{
  "num_hidden_layers": 10,
  "hidden_size": 160,
  "num_attention_heads": 5,
  "num_key_value_heads": 1,
  "head_dim": 32,
  "intermediate_size": 192,
  "vocab_size": 1024,
  "hidden_act": "swiglu",
  "norm": "rmsnorm",
  "norm_place": "pre",
  "norm_eps": 1e-06,
  "positions": "rope",
  "rope_theta": 500000.0,
  "rope_fraction": 1.0,
  "qk_norm": true,
  "attn_scale": 0.177,
  "bias": "none",
  "tie_word_embeddings": false,
  "parallel_block": false,
  "init": "uniform",
  "init_std_qkv": 0.0353,
  "init_std_o": 0.0353,
  "init_std_up": 0.0353,
  "init_std_down": 0.0,
  "optimizer": "adamw",
  "learning_rate": 0.00234,
  "lr_mult_o": 0.876,
  "beta1": 0.9,
  "beta2": 0.98,
  "lr_head": 0.00261,
  "warmup_steps": 273,
  "schedule": "wsd",
  "decay_fraction": 0.908,
  "decay_shape": "sqrt",
  "final_lr_fraction": 0.1,
  "batch_tokens": 16384,
  "max_seq_len": 1024,
  "doc_mask": true,
  "train_tokens": 151500000,
  "max_steps": 9247,
  "dataset": "wikipedia_en"
}
Each number is 200 + 20 x the weight over its row's rms, rounded and kept within 0 to 999. Layers, rows and columns count from 0. The size before them is the row's rms in percent of the matrix's.

# gate: layer 3 MLP gate, 192x160, rms 0.095, rows 156-184, columns 80-159
# up: layer 3 MLP up, 192x160, rms 0.0912, rows 156-183, columns 80-159
# down: layer 3 MLP down (transposed), 192x160, rms 0.0879, rows 156-183, columns 80-159
gate156,098,255,190,219,194,190,188,211,235,215,206,199,157,226,196,222,231,237,206,184,158,183,183,202,225,193,184,231,159,199,210,238,180,210,179,187,200,189,194,187,210,206,157,207,188,200,230,191,189,218,229,226,195,218,204,210,226,217,191,218,196,233,224,197,197,223,186,194,199,177,165,186,225,192,202,197,198,212,199,212,217
up156,103,248,183,188,217,204,191,188,222,178,204,203,176,181,210,179,185,229,205,190,219,185,175,197,175,218,195,186,200,203,204,216,221,186,199,192,209,200,187,198,189,199,208,197,197,149,214,202,204,204,218,214,202,204,225,198,250,161,160,242,206,211,210,167,212,220,195,179,210,211,216,169,207,225,164,188,172,199,185,190,170
down156,103,182,175,226,174,225,222,205,201,268,188,187,195,222,183,192,230,237,195,228,198,208,217,209,208,149,181,171,186,196,195,170,212,193,182,216,159,211,196,200,218,180,191,174,238,204,186,217,190,211,209,218,218,190,193,198,163,198,187,155,232,195,201,211,213,151,198,206,176,170,202,237,206,187,211,190,216,204,181,237,195
gate157,103,177,191,205,233,229,175,181,184,204,202,212,193,227,190,201,188,189,210,197,169,231,181,217,214,212,212,195,153,219,211,218,208,239,196,196,249,227,207,201,223,212,187,182,230,163,197,202,209,213,190,170,204,206,198,218,182,188,203,177,183,228,209,246,166,186,173,228,204,189,197,187,213,209,165,175,221,178,225,177,192
up157,099,199,200,232,224,219,197,194,182,200,202,250,200,204,190,224,151,202,180,200,186,208,213,218,203,210,173,192,214,228,194,184,227,238,206,192,211,217,206,206,184,186,179,201,230,160,204,197,195,206,199,173,214,185,180,217,197,187,190,196,184,210,194,203,162,175,176,207,175,184,193,163,204,206,171,211,220,206,218,177,221
down157,098,217,171,194,194,200,209,216,232,208,196,213,187,172,219,229,193,202,184,248,201,204,201,217,183,236,180,206,230,197,198,189,218,195,186,161,228,178,208,180,154,191,213,231,199,211,186,192,182,181,182,217,190,203,165,205,214,177,215,207,212,188,160,169,215,210,218,195,174,248,187,199,194,165,225,223,166,194,203,224,199
gate158,088,211,218,216,185,200,202,230,189,212,204,201,194,198,219,201,194,211,215,194,179,190,217,210,193,202,200,220,208,205,188,195,207,218,196,181,213,211,190,193,192,205,197,184,172,150,215,242,162,200,207,166,223,213,224,215,211,219,168,189,209,201,212,181,224,171,207,183,229,163,192,246,177,180,203,180,232,186,190,160,180
up158,087,182,192,183,197,215,164,217,173,220,223,199,173,210,203,186,207,191,222,211,221,191,208,203,195,201,162,220,188,214,189,186,220,199,243,196,178,218,208,235,172,213,172,205,199,177,228,191,165,194,197,159,219,212,242,186,204,194,165,220,209,216,186,188,176,173,203,155,229,195,168,196,225,178,241,223,188,190,177,188,149
down158,087,174,205,159,199,198,205,227,199,182,201,183,235,200,208,185,179,184,174,214,185,208,221,203,177,152,166,213,220,208,229,202,180,222,195,173,181,202,193,220,196,226,175,190,221,205,200,175,208,192,188,166,216,186,197,261,207,202,227,230,206,231,168,186,159,171,212,177,224,223,168,209,213,179,212,191,212,216,209,198,175
gate159,099,201,166,221,211,201,194,226,172,187,206,203,227,212,178,211,184,174,228,208,204,179,202,185,179,210,215,219,209,200,211,194,216,204,215,214,201,231,201,202,208,188,202,189,206,203,196,149,186,220,197,184,190,182,207,222,222,246,180,207,175,197,208,216,203,211,188,223,215,222,217,230,189,198,228,185,164,186,207,213,195
up159,095,224,188,208,192,189,243,169,243,189,183,203,201,192,194,221,223,189,218,195,197,205,212,176,203,203,179,234,227,164,191,208,208,227,208,207,177,201,229,177,178,178,176,195,191,227,210,199,223,213,229,211,209,222,213,190,216,181,225,200,217,226,181,181,219,212,210,197,191,187,216,143,196,231,218,210,160,203,211,197,202
down159,097,194,205,152,199,210,177,174,235,196,214,224,199,198,214,180,188,204,207,183,189,198,157,195,236,201,215,172,194,168,200,217,173,196,199,194,204,194,222,201,208,204,217,219,196,212,232,206,204,187,193,200,215,194,190,143,201,172,215,199,249,194,193,209,235,187,173,231,184,216,211,198,168,210,195,200,188,194,207,201,180
gate160,089,186,176,214,204,205,194,201,193,157,198,198,190,165,199,188,221,213,207,174,182,228,203,215,208,183,180,201,177,205,204,203,208,182,191,203,250,199,200,208,239,228,164,208,143,180,179,220,232,214,222,208,222,204,168,211,200,175,253,224,225,180,190,211,212,192,222,192,178,205,162,176,166,181,214,197,183,204,203,201,218
up160,094,188,195,150,221,176,196,204,208,204,208,192,206,212,198,218,216,190,186,164,227,227,201,190,184,194,177,188,189,205,208,198,190,197,200,203,157,192,230,222,208,198,197,198,214,177,200,228,181,154,224,182,233,206,243,209,200,227,203,198,188,222,151,249,182,172,184,200,218,212,201,197,165,226,225,237,201,190,193,185,176
down160,097,164,186,219,218,209,198,209,220,188,196,186,204,211,193,231,186,196,190,178,189,206,175,181,185,223,193,162,187,208,207,212,226,219,204,174,190,222,224,191,178,209,255,174,223,199,215,173,164,177,181,134,191,220,212,191,214,191,206,189,212,213,188,194,214,181,193,225,182,198,218,169,198,210,208,184,187,193,188,201,195
gate161,099,179,170,190,204,207,208,180,230,183,160,212,222,159,174,234,227,208,199,184,198,190,178,174,174,189,203,211,235,161,200,197,212,194,216,220,192,198,196,171,189,191,189,193,180,205,238,193,184,204,202,205,191,186,223,181,210,188,172,206,219,210,222,181,182,233,223,217,238,199,205,163,234,190,204,160,216,214,223,220,196
up161,100,186,186,192,197,186,249,179,236,163,189,214,196,187,193,212,241,223,239,203,176,209,169,191,202,201,204,201,185,194,230,191,193,168,203,180,189,180,197,159,204,194,211,182,220,214,214,215,198,190,195,209,201,207,221,194,187,169,177,184,191,220,226,212,211,241,186,200,217,229,211,230,256,182,199,189,243,226,168,206,177
down161,099,212,167,185,233,178,203,220,208,199,204,166,169,185,208,227,224,183,180,223,211,174,200,202,191,199,203,210,218,197,208,259,212,193,198,200,194,209,177,189,208,195,199,220,205,189,160,207,209,186,188,212,239,179,213,215,192,184,236,173,212,203,185,179,204,191,203,181,205,220,192,195,175,156,178,202,177,185,210,201,218
gate162,097,235,199,192,220,245,182,174,203,205,220,196,195,200,195,206,173,199,238,192,217,185,204,215,193,202,186,217,173,206,210,205,181,223,171,194,199,206,203,205,196,213,186,150,209,192,222,214,188,210,198,180,228,207,175,186,232,180,159,207,179,204,190,170,192,209,198,208,189,215,206,222,204,218,157,194,208,212,195,196,208
up162,099,186,207,169,203,209,190,197,206,220,180,207,236,212,165,191,260,202,202,192,232,189,208,169,196,220,199,182,199,194,202,176,163,164,210,195,202,197,238,239,188,207,180,212,192,182,197,167,224,170,181,183,211,196,187,181,210,240,189,164,191,210,196,217,173,214,225,181,181,197,191,196,237,176,181,165,202,212,173,196,209
down162,104,194,182,185,190,171,208,170,194,223,205,198,193,212,231,202,216,224,204,185,161,210,266,221,182,189,201,195,183,197,211,199,184,177,213,181,211,213,203,198,212,181,191,205,194,208,235,231,190,186,198,183,199,219,171,218,204,190,202,199,221,175,205,199,212,164,196,211,225,205,202,189,213,200,191,178,190,202,222,189,191
gate163,105,226,237,195,190,203,191,192,239,210,206,193,190,219,207,189,258,199,224,217,166,167,197,202,206,176,192,242,179,193,188,219,190,228,201,193,237,216,170,231,253,195,222,164,186,222,217,211,209,188,231,221,206,195,208,202,227,192,173,203,176,205,213,179,187,189,161,229,187,211,178,231,202,200,155,216,172,194,221,217,196
up163,105,233,194,188,210,188,186,186,194,206,204,234,215,204,189,179,227,191,228,234,168,216,216,233,194,221,208,218,185,196,192,209,177,233,212,190,219,163,159,195,209,219,219,177,177,211,229,191,194,184,250,221,214,212,191,175,224,219,187,205,214,218,207,203,181,192,208,218,213,198,211,183,213,192,248,219,195,210,217,184,218
down163,109,247,210,193,199,230,240,207,200,236,206,220,255,207,181,183,238,188,174,196,193,208,223,178,187,163,226,155,214,222,217,215,160,191,172,150,189,183,204,203,223,212,232,199,216,231,239,192,185,217,197,204,192,208,181,226,230,179,158,198,221,223,184,186,191,198,174,211,189,202,203,194,198,203,206,179,216,217,216,192,214
gate164,093,189,172,212,181,188,172,205,212,193,232,161,238,206,184,183,158,167,155,183,172,224,182,202,221,197,180,198,203,187,211,203,214,225,195,238,189,209,194,213,161,192,202,243,168,206,216,154,194,177,170,231,217,154,181,197,203,186,217,180,222,166,155,213,212,197,212,221,222,196,215,222,185,223,214,208,179,177,212,203,195
up164,093,237,200,202,196,217,169,195,195,178,205,206,164,189,210,189,214,214,198,201,212,219,206,179,205,227,184,209,201,176,154,237,171,194,168,203,214,209,197,211,223,214,200,175,218,209,169,224,194,220,194,205,213,181,222,205,221,224,175,230,179,197,185,205,212,228,207,219,160,195,207,186,172,184,153,191,158,197,177,221,209
down164,095,212,197,161,198,195,195,211,197,168,212,171,191,186,190,196,189,184,209,217,203,215,180,191,202,223,186,222,236,225,171,216,200,199,203,245,197,200,166,215,191,170,213,190,212,214,192,185,223,219,175,172,213,141,167,173,178,184,208,197,212,160,219,198,176,201,200,200,216,179,196,193,204,236,208,196,191,181,222,204,189
gate165,090,195,184,196,196,205,205,192,212,189,152,226,190,193,190,227,172,203,202,238,205,208,198,216,155,199,214,173,221,164,196,192,203,219,180,186,232,230,203,195,173,176,174,199,196,188,228,165,171,236,190,193,233,181,204,218,184,195,192,198,194,218,185,197,220,189,159,196,206,169,176,149,230,180,226,198,175,216,206,198,186
up165,088,185,186,195,195,207,192,199,184,188,167,166,192,198,230,207,182,185,208,191,205,199,218,211,202,192,211,186,174,212,204,232,184,219,164,200,203,203,202,178,182,179,194,201,189,174,206,220,173,198,224,218,225,145,178,206,195,179,187,197,223,212,176,219,203,232,177,194,226,182,184,183,175,179,188,173,188,209,207,171,212
down165,092,218,200,193,207,173,202,228,187,209,217,211,194,199,204,202,187,209,196,196,211,217,199,189,217,203,190,236,198,196,225,182,187,209,201,159,171,195,183,196,174,214,233,182,208,206,192,215,202,217,196,198,164,215,201,213,217,197,218,206,210,189,175,194,206,187,216,215,200,232,197,202,220,190,214,186,204,210,208,198,200
gate166,105,197,189,212,177,240,188,176,190,229,217,176,193,228,158,172,206,205,191,209,215,196,178,195,214,195,192,234,222,175,193,201,241,236,165,225,215,198,196,207,211,220,207,190,230,196,208,184,196,196,197,213,224,202,185,218,196,203,184,187,171,224,190,208,188,206,214,201,193,206,202,231,183,227,184,233,184,206,242,164,166
up166,101,197,187,195,182,215,175,185,223,195,185,176,206,227,186,162,224,181,200,171,171,144,218,172,209,208,230,220,183,187,200,192,204,226,217,203,143,201,206,195,232,210,206,210,215,194,182,181,168,231,228,178,193,181,214,205,168,226,227,198,160,231,197,184,188,186,182,218,224,211,183,191,182,203,229,220,185,213,200,205,167
down166,106,207,223,252,222,214,187,169,188,176,215,225,178,208,198,213,187,193,200,199,197,217,228,214,179,201,202,209,223,171,200,200,237,206,188,195,197,193,189,207,202,234,178,178,224,201,201,166,231,178,220,211,182,207,213,224,217,154,194,190,192,200,178,203,218,250,191,206,155,195,234,195,187,212,208,231,204,189,180,201,196
gate167,102,208,202,163,182,197,185,209,187,189,241,180,211,176,180,204,219,213,250,210,189,235,198,234,229,184,217,179,210,222,211,207,189,198,239,222,218,182,197,242,220,197,216,199,201,171,191,239,212,220,201,254,221,186,212,193,198,213,198,214,202,176,231,219,204,195,210,231,196,186,192,200,194,182,160,214,161,193,203,205,225
up167,101,242,216,216,217,211,235,188,197,186,190,213,199,179,191,217,191,198,202,167,229,253,192,221,198,192,201,190,199,182,191,186,218,177,188,235,247,209,233,203,188,168,198,174,195,194,169,218,189,207,227,180,197,181,186,216,195,234,202,224,201,183,209,257,220,206,198,236,218,171,228,232,224,182,183,193,214,218,188,202,194
down167,103,198,207,209,200,225,181,180,219,192,232,207,180,155,226,192,162,219,215,198,216,222,185,213,185,190,208,198,200,198,246,178,231,223,209,178,179,181,219,198,222,176,197,183,224,222,151,192,178,200,205,201,180,179,189,207,184,202,206,201,198,236,188,190,185,212,201,201,193,161,188,213,227,193,196,227,224,209,211,211,225
gate168,106,194,167,175,229,193,178,213,228,187,233,209,200,203,205,196,188,209,219,195,186,206,154,186,199,184,188,191,231,201,190,165,203,218,172,196,251,210,201,208,199,202,189,215,202,183,181,217,187,218,199,229,215,187,189,189,172,253,220,185,188,189,185,214,174,199,169,234,224,218,202,185,184,207,168,204,199,240,218,222,195
up168,106,193,180,204,191,182,201,210,209,202,216,182,200,228,162,223,199,197,184,180,199,188,168,214,211,195,207,192,230,198,210,167,191,215,195,169,218,235,214,187,192,211,176,215,185,198,191,221,166,224,216,190,208,154,206,217,196,216,167,199,194,180,179,219,186,227,223,195,197,219,212,183,197,228,147,196,208,224,193,201,227
down168,110,179,188,198,194,223,178,228,211,190,179,218,214,193,204,213,180,207,191,214,224,171,263,169,215,193,217,194,185,228,196,182,200,186,171,199,202,192,192,208,210,189,210,195,220,169,175,190,203,171,213,218,169,187,208,190,212,244,197,199,156,183,221,182,178,179,224,211,220,218,207,203,197,199,214,186,194,223,180,238,187
gate169,094,181,177,223,207,222,215,208,216,204,217,179,198,203,174,210,196,193,195,224,234,222,215,220,184,237,181,196,196,178,183,158,190,179,208,225,180,187,178,163,194,180,198,165,213,219,214,209,185,201,214,256,205,223,212,195,233,204,158,197,218,216,184,178,173,165,198,216,217,223,204,151,253,218,198,165,227,192,213,175,196
up169,102,211,216,191,242,209,219,183,224,194,173,186,215,230,206,207,180,177,235,198,203,201,196,232,207,206,187,189,178,190,205,213,169,170,205,210,181,201,222,215,231,242,196,140,188,199,152,161,174,191,170,234,201,247,229,203,218,197,204,156,221,208,210,212,174,186,197,183,206,195,178,208,182,197,198,245,218,194,205,175,206
down169,101,206,184,205,163,218,193,200,181,215,188,196,200,175,217,178,195,201,180,222,198,184,228,214,199,205,178,165,247,185,199,201,215,201,196,211,172,214,202,179,221,186,195,216,191,180,223,246,223,212,208,194,189,197,216,168,189,203,214,206,192,203,228,173,199,218,219,159,202,204,230,178,190,216,213,189,166,161,198,209,223
gate170,096,233,182,236,188,232,153,224,179,201,208,229,216,187,169,188,205,169,203,195,200,223,181,206,207,215,218,207,158,155,202,240,234,210,199,217,198,195,222,212,217,213,218,184,195,197,220,176,230,200,140,209,190,199,232,251,196,193,189,206,198,175,187,211,205,179,189,205,206,222,223,195,175,185,228,184,191,151,200,217,187
up170,093,230,243,179,229,158,222,210,207,201,180,166,194,204,229,205,227,220,218,181,193,176,175,166,199,199,215,193,221,211,207,181,159,185,234,200,229,192,194,211,182,210,227,190,197,216,215,145,151,210,242,187,204,232,199,188,208,202,232,217,173,180,206,203,186,223,195,215,180,170,203,227,216,216,183,196,186,202,188,199,184
down170,092,193,192,201,223,163,185,204,196,210,196,217,200,192,203,209,196,226,168,214,195,223,226,184,201,232,231,234,200,162,232,230,203,211,165,200,204,205,176,238,232,177,187,230,204,205,199,199,206,212,160,215,221,196,185,203,206,197,176,211,209,227,200,210,199,190,213,174,207,214,201,228,191,226,214,182,168,188,237,207,205
gate171,098,169,192,206,220,192,182,214,183,173,184,191,209,187,167,194,163,212,221,223,208,214,223,224,187,198,199,211,189,192,190,195,194,207,187,193,234,210,175,215,206,210,190,226,202,198,234,151,197,193,209,167,207,215,203,208,236,183,193,210,200,164,196,148,163,176,208,212,247,182,212,214,195,218,215,181,182,211,226,198,175
up171,101,199,221,185,183,213,180,197,213,197,229,159,194,206,230,220,186,215,215,192,217,214,172,179,233,206,189,170,211,193,188,196,176,215,196,205,222,175,210,208,188,192,202,201,191,215,206,173,210,225,169,244,214,196,199,196,200,204,170,179,230,178,204,178,208,197,226,207,168,180,217,214,175,170,161,228,187,200,212,188,149
down171,101,192,193,203,151,180,184,202,176,212,219,198,215,194,220,224,228,230,213,223,223,237,157,174,213,217,166,200,239,210,167,206,228,222,220,196,234,162,218,233,196,198,196,207,196,176,220,166,243,166,202,173,201,248,217,204,184,228,164,249,205,188,202,210,256,193,209,177,212,189,186,215,199,198,207,194,187,219,194,219,201
gate172,110,180,213,210,199,186,175,185,212,201,196,200,226,210,220,212,183,219,210,173,223,168,195,180,167,195,213,237,193,178,203,203,174,213,237,234,197,208,177,206,185,140,194,177,206,225,191,210,191,184,209,184,192,185,194,165,178,214,228,173,191,239,189,181,168,179,187,217,252,206,176,189,196,218,189,194,141,204,197,227,192
up172,113,156,193,234,206,193,205,188,184,189,194,204,190,212,201,210,193,228,226,200,223,224,199,184,234,204,196,177,241,217,188,176,208,212,197,170,179,198,187,201,200,207,189,215,242,191,221,190,189,204,163,219,190,202,201,236,202,183,215,220,192,183,203,215,195,163,216,180,183,176,198,175,203,195,184,189,224,209,219,185,224
down172,109,204,205,181,168,217,209,190,181,189,220,196,189,187,192,186,205,193,210,185,186,218,196,194,189,170,190,219,193,225,184,208,223,181,182,221,221,203,195,218,198,215,187,215,183,191,176,222,193,185,230,163,189,211,213,189,162,166,210,194,191,224,185,178,215,242,139,184,179,192,198,200,179,224,209,210,201,230,212,197,169
gate173,103,176,209,190,203,215,196,173,242,238,240,222,227,219,194,240,220,213,184,188,205,203,193,202,209,152,207,216,209,229,222,178,205,214,202,180,198,188,194,189,196,176,238,169,197,175,205,230,166,163,206,218,210,217,173,205,197,223,186,203,225,215,222,192,198,208,199,218,208,191,185,206,227,185,198,204,207,219,217,189,195
up173,097,189,168,194,189,180,204,201,190,235,226,197,214,168,231,231,219,219,207,220,192,195,221,206,231,195,191,217,197,216,218,187,199,248,225,208,194,165,201,224,221,196,187,196,190,234,237,217,216,195,206,187,217,248,206,197,203,195,224,205,210,205,223,194,194,197,223,188,216,229,224,239,183,191,184,163,197,223,180,206,175
down173,096,179,212,215,192,201,216,212,208,183,180,181,198,186,206,198,205,214,211,190,233,195,206,227,205,279,201,186,193,186,206,181,210,191,192,243,187,188,201,225,196,197,182,215,185,218,196,197,208,217,201,197,185,199,197,188,204,174,206,205,198,177,176,182,196,189,190,196,192,189,201,185,192,202,194,194,191,187,203,204,194
gate174,109,174,239,189,234,165,206,191,188,211,225,223,190,202,224,186,267,159,224,164,172,202,194,206,201,221,197,189,205,186,198,206,198,216,230,228,210,185,170,201,205,222,208,188,190,198,234,203,228,203,186,174,211,216,202,196,203,216,190,178,200,194,184,237,170,193,192,201,249,187,212,249,168,225,195,180,206,177,242,202,220
up174,103,197,195,211,204,187,162,209,190,178,211,214,193,211,190,177,192,188,167,207,172,224,222,178,218,265,212,206,202,196,186,204,219,180,190,210,175,229,192,173,184,199,176,205,201,209,191,209,162,185,201,208,174,222,235,203,220,187,235,220,221,219,210,200,178,210,216,175,187,228,198,207,196,158,201,232,189,224,227,183,194
down174,104,217,180,221,199,246,174,249,189,177,182,161,198,212,169,179,159,219,168,208,211,209,196,216,178,165,208,246,177,214,219,210,196,212,164,188,200,197,205,192,207,197,171,208,183,193,184,196,179,205,188,205,169,189,224,171,172,186,198,206,227,236,237,178,210,217,196,201,168,205,183,185,214,191,221,234,207,209,174,186,188
gate175,099,188,180,219,201,228,179,168,231,179,197,211,234,214,217,237,186,221,229,196,220,194,201,165,213,186,197,142,182,230,186,202,151,182,164,208,204,175,179,191,197,180,196,176,193,216,205,191,205,210,220,227,208,189,203,178,201,194,186,204,236,188,218,214,217,202,194,236,200,177,179,186,170,187,238,188,186,170,197,206,218
up175,102,192,236,193,189,184,183,181,200,219,196,228,183,180,219,145,218,198,203,217,157,201,190,184,219,240,195,211,202,196,185,216,213,200,198,228,193,189,186,194,231,218,198,192,212,224,160,208,221,178,216,204,192,204,203,226,210,210,175,181,190,209,184,175,178,207,166,182,196,223,181,196,207,216,155,193,189,175,185,195,208
down175,099,183,196,199,206,172,218,193,225,182,208,206,204,192,169,227,191,191,170,195,174,191,219,215,187,206,186,165,199,244,217,192,180,216,213,205,195,202,170,188,215,179,201,237,207,207,216,223,219,178,192,199,198,175,184,190,227,182,208,187,212,212,168,206,197,202,194,183,210,188,210,186,192,203,185,212,215,180,195,198,205
gate176,133,176,208,210,230,206,190,222,218,222,221,208,204,218,199,221,194,203,164,198,197,184,226,213,203,154,227,191,199,233,226,181,197,232,188,188,207,184,168,216,213,190,187,182,233,178,190,186,170,150,207,169,210,189,193,219,215,238,221,230,206,201,187,222,197,205,189,239,192,179,230,196,204,197,226,200,192,179,173,198,187
up176,085,206,164,200,196,211,227,177,202,216,237,215,183,207,184,194,207,221,172,189,209,208,164,187,229,147,221,199,186,219,222,191,209,265,205,201,241,174,190,214,185,218,165,182,221,225,223,209,204,205,195,202,230,181,208,211,178,216,213,217,204,241,201,225,216,200,206,184,206,209,205,193,185,198,184,189,207,207,198,176,186
down176,091,209,207,216,178,194,196,203,200,202,168,192,206,186,216,189,212,176,205,196,218,189,208,217,195,240,164,185,205,167,172,202,204,147,219,196,192,215,222,211,177,197,209,194,191,230,180,186,213,225,185,218,183,225,186,177,199,173,202,194,198,194,205,168,198,196,199,187,204,189,171,187,195,195,200,185,211,215,215,220,212
gate177,096,188,205,200,221,200,190,184,193,210,195,206,189,178,186,181,201,140,222,201,183,184,189,223,182,212,184,223,206,151,199,207,193,200,181,211,184,227,204,200,228,220,242,206,167,172,194,202,180,211,222,187,222,197,177,198,189,213,178,212,202,244,241,189,148,183,195,200,243,205,175,206,222,213,162,207,200,218,172,211,201
up177,094,218,186,190,202,221,232,190,188,170,204,198,198,202,200,185,220,207,212,211,201,208,202,194,205,179,223,204,187,237,216,213,186,204,195,227,204,202,181,193,164,209,165,186,170,207,208,191,228,201,227,266,178,222,196,200,187,221,185,203,191,184,199,203,172,197,206,199,203,218,186,237,202,222,238,221,211,219,219,175,200
down177,099,211,205,178,191,208,199,230,203,213,209,187,196,158,174,190,206,166,244,224,216,192,193,187,199,209,222,251,169,204,223,227,191,199,190,214,185,202,205,212,229,215,202,206,215,181,205,194,218,208,187,209,195,205,203,231,217,218,227,200,211,206,186,190,210,201,249,214,216,187,143,204,238,190,204,223,222,204,186,184,230
gate178,102,166,198,213,193,201,211,180,210,179,200,214,184,191,190,222,196,220,230,210,197,229,168,145,189,218,176,238,164,202,184,172,215,213,172,205,246,208,206,177,179,208,188,222,198,176,260,183,195,190,185,183,195,190,223,183,234,208,168,209,167,193,196,207,218,193,207,175,185,213,196,224,209,231,203,159,214,206,198,219,214
up178,108,170,206,198,165,239,203,200,192,174,218,169,239,216,219,221,176,209,217,213,202,180,204,203,247,199,208,189,166,213,225,191,215,199,221,199,225,221,201,193,217,189,217,184,231,214,235,225,182,212,172,217,200,174,168,198,201,178,195,215,234,181,211,197,190,178,182,183,199,208,184,207,216,202,229,221,206,187,190,191,249
down178,106,223,167,208,218,193,192,211,204,206,167,198,165,196,186,172,212,185,210,186,180,220,216,246,194,245,263,232,191,199,210,185,203,199,171,191,219,205,187,193,200,220,215,172,208,174,201,208,196,170,220,197,200,199,196,231,188,168,197,210,169,210,190,229,195,195,209,198,192,191,222,210,167,202,220,164,216,192,193,217,166
gate179,108,174,172,184,201,198,237,196,216,165,205,196,198,213,161,150,182,171,191,196,202,155,220,228,204,177,178,195,189,177,188,201,201,188,212,203,160,190,217,191,199,204,216,188,197,175,217,194,200,193,193,252,203,188,206,200,164,193,177,254,202,168,185,178,218,194,219,169,190,183,184,165,166,227,216,182,191,215,221,190,207
up179,107,191,193,196,195,225,180,195,205,170,209,241,195,216,177,194,211,174,193,207,206,205,177,270,212,173,203,229,186,194,213,233,185,195,199,231,214,205,220,180,244,213,200,198,232,204,193,186,234,190,209,214,207,188,198,189,161,193,199,227,186,179,152,203,233,175,177,166,188,203,192,197,177,211,187,182,176,173,186,168,184
down179,103,197,158,168,167,184,207,195,199,215,179,199,212,187,206,192,238,204,198,217,195,174,209,193,196,231,187,188,225,196,269,200,190,173,203,181,194,195,180,177,169,201,180,189,203,195,223,211,208,178,172,162,189,197,188,223,178,218,196,182,214,167,196,167,230,203,205,197,209,245,194,196,199,186,203,170,208,211,227,207,187
gate180,095,210,185,197,190,201,196,212,177,202,217,192,177,214,218,231,205,159,206,203,214,205,196,208,182,211,192,203,209,233,201,221,212,214,230,235,208,214,186,174,181,190,203,187,188,216,189,258,189,230,200,156,195,154,190,225,219,196,162,194,200,198,203,207,217,201,159,214,191,208,226,185,187,185,173,178,204,194,158,199,192
up180,101,217,207,177,197,207,180,176,199,214,170,201,217,145,165,201,158,186,187,150,185,186,202,190,207,178,190,223,188,203,225,201,240,198,123,187,183,200,213,220,194,217,209,183,199,180,173,185,195,199,238,194,188,192,185,196,208,203,230,197,198,189,197,211,214,209,239,235,229,201,182,192,192,211,186,228,211,202,213,230,201
down180,100,224,219,218,193,228,157,192,216,200,206,157,224,169,223,208,201,168,184,230,223,200,191,203,165,245,217,170,217,195,192,200,210,183,224,250,191,235,183,204,208,216,199,216,174,234,226,247,202,162,212,199,186,173,207,202,181,182,198,213,183,220,176,199,177,223,208,191,203,216,150,192,185,191,219,205,204,170,236,183,196
gate181,095,168,192,163,212,189,163,222,213,229,195,200,239,226,188,198,165,151,220,232,237,202,238,202,169,189,235,188,196,206,196,211,195,192,225,213,206,181,210,213,215,213,157,205,205,180,207,190,185,212,191,194,205,223,187,203,210,219,204,207,180,224,197,209,190,194,170,172,200,186,227,167,210,186,217,221,233,204,195,188,154
up181,097,170,210,159,225,211,208,207,215,192,190,225,243,212,212,213,251,201,191,189,221,188,190,221,202,201,186,173,206,225,213,164,201,205,182,223,225,209,241,192,211,205,222,235,197,173,174,210,197,192,233,194,213,238,156,180,190,180,182,153,191,196,219,225,205,183,204,211,212,166,208,226,189,231,192,193,236,205,244,206,188
down181,098,202,221,177,171,202,203,194,215,203,221,214,188,197,216,206,197,209,170,188,187,188,195,204,189,226,224,242,190,211,225,221,171,185,244,140,190,196,209,194,219,234,189,162,239,170,196,247,206,204,170,182,214,176,176,201,208,188,212,189,160,183,189,199,208,209,213,205,238,195,178,191,214,226,161,218,203,193,208,174,198
gate182,101,249,198,162,165,197,220,200,206,165,198,204,173,202,203,167,205,182,203,189,190,200,184,176,184,218,194,196,217,202,194,243,189,176,186,233,182,200,203,176,186,218,244,184,186,182,219,161,204,209,196,205,174,229,184,200,219,178,169,155,190,202,216,196,191,209,232,167,210,212,203,270,194,211,177,205,193,191,207,224,218
up182,103,177,225,177,161,183,203,230,243,198,207,212,224,211,228,194,235,218,236,191,214,226,210,194,178,209,175,219,194,216,214,200,231,194,176,219,189,178,207,214,181,189,226,201,225,199,213,176,219,205,191,205,190,167,182,224,208,152,189,172,190,198,189,186,224,220,217,196,177,190,210,200,221,207,204,174,204,219,192,220,171
down182,100,209,186,235,174,203,181,204,210,191,182,185,183,197,178,172,203,220,176,187,184,196,196,198,177,224,187,190,176,186,181,193,246,173,203,214,200,185,181,209,223,198,160,204,200,187,215,238,177,180,211,178,253,230,213,188,233,200,210,211,225,178,182,209,221,210,198,207,201,200,207,151,170,241,195,195,207,175,217,218,185
gate183,096,200,195,223,162,189,234,212,206,207,168,205,192,209,196,188,222,208,220,196,222,191,223,182,190,230,199,207,170,178,200,210,226,165,208,181,205,195,221,224,227,200,173,172,226,172,216,200,164,204,193,188,189,185,202,211,192,204,196,148,220,217,212,190,215,193,215,181,219,233,209,212,220,248,212,212,227,199,190,204,224
up183,101,184,213,211,184,214,187,209,253,197,205,230,193,194,192,202,205,182,174,181,218,213,216,191,187,207,200,214,182,205,211,197,231,203,210,214,237,184,201,247,186,167,202,177,195,212,194,189,195,193,170,215,198,198,217,198,156,199,220,180,209,223,184,234,188,203,205,216,234,216,210,162,203,266,194,187,233,204,181,199,229
down183,097,179,177,195,212,210,222,170,194,184,217,215,183,209,212,185,200,212,195,213,174,191,195,207,206,232,183,184,168,206,197,179,182,202,224,162,170,192,218,182,222,196,204,162,195,180,223,182,211,203,214,197,162,207,233,237,217,206,190,206,209,205,193,189,189,181,183,229,195,203,183,199,181,213,199,222,208,211,236,217,175
gate184,093,202,220,153,206,194,216,234,216,200,217,205,214,213,184,145,203,199,207,211,179,189,232,232,200,197,218,193,172,186,209,204,195,165,217,205,230,208,179,205,216,205,215,235,187,181,199,198,185,188,207,228,189,218,172,172,184,178,167,245,191,177,226,210,190,232,224,193,189,228,178,206,167,221,197,222,191,190,192,166,197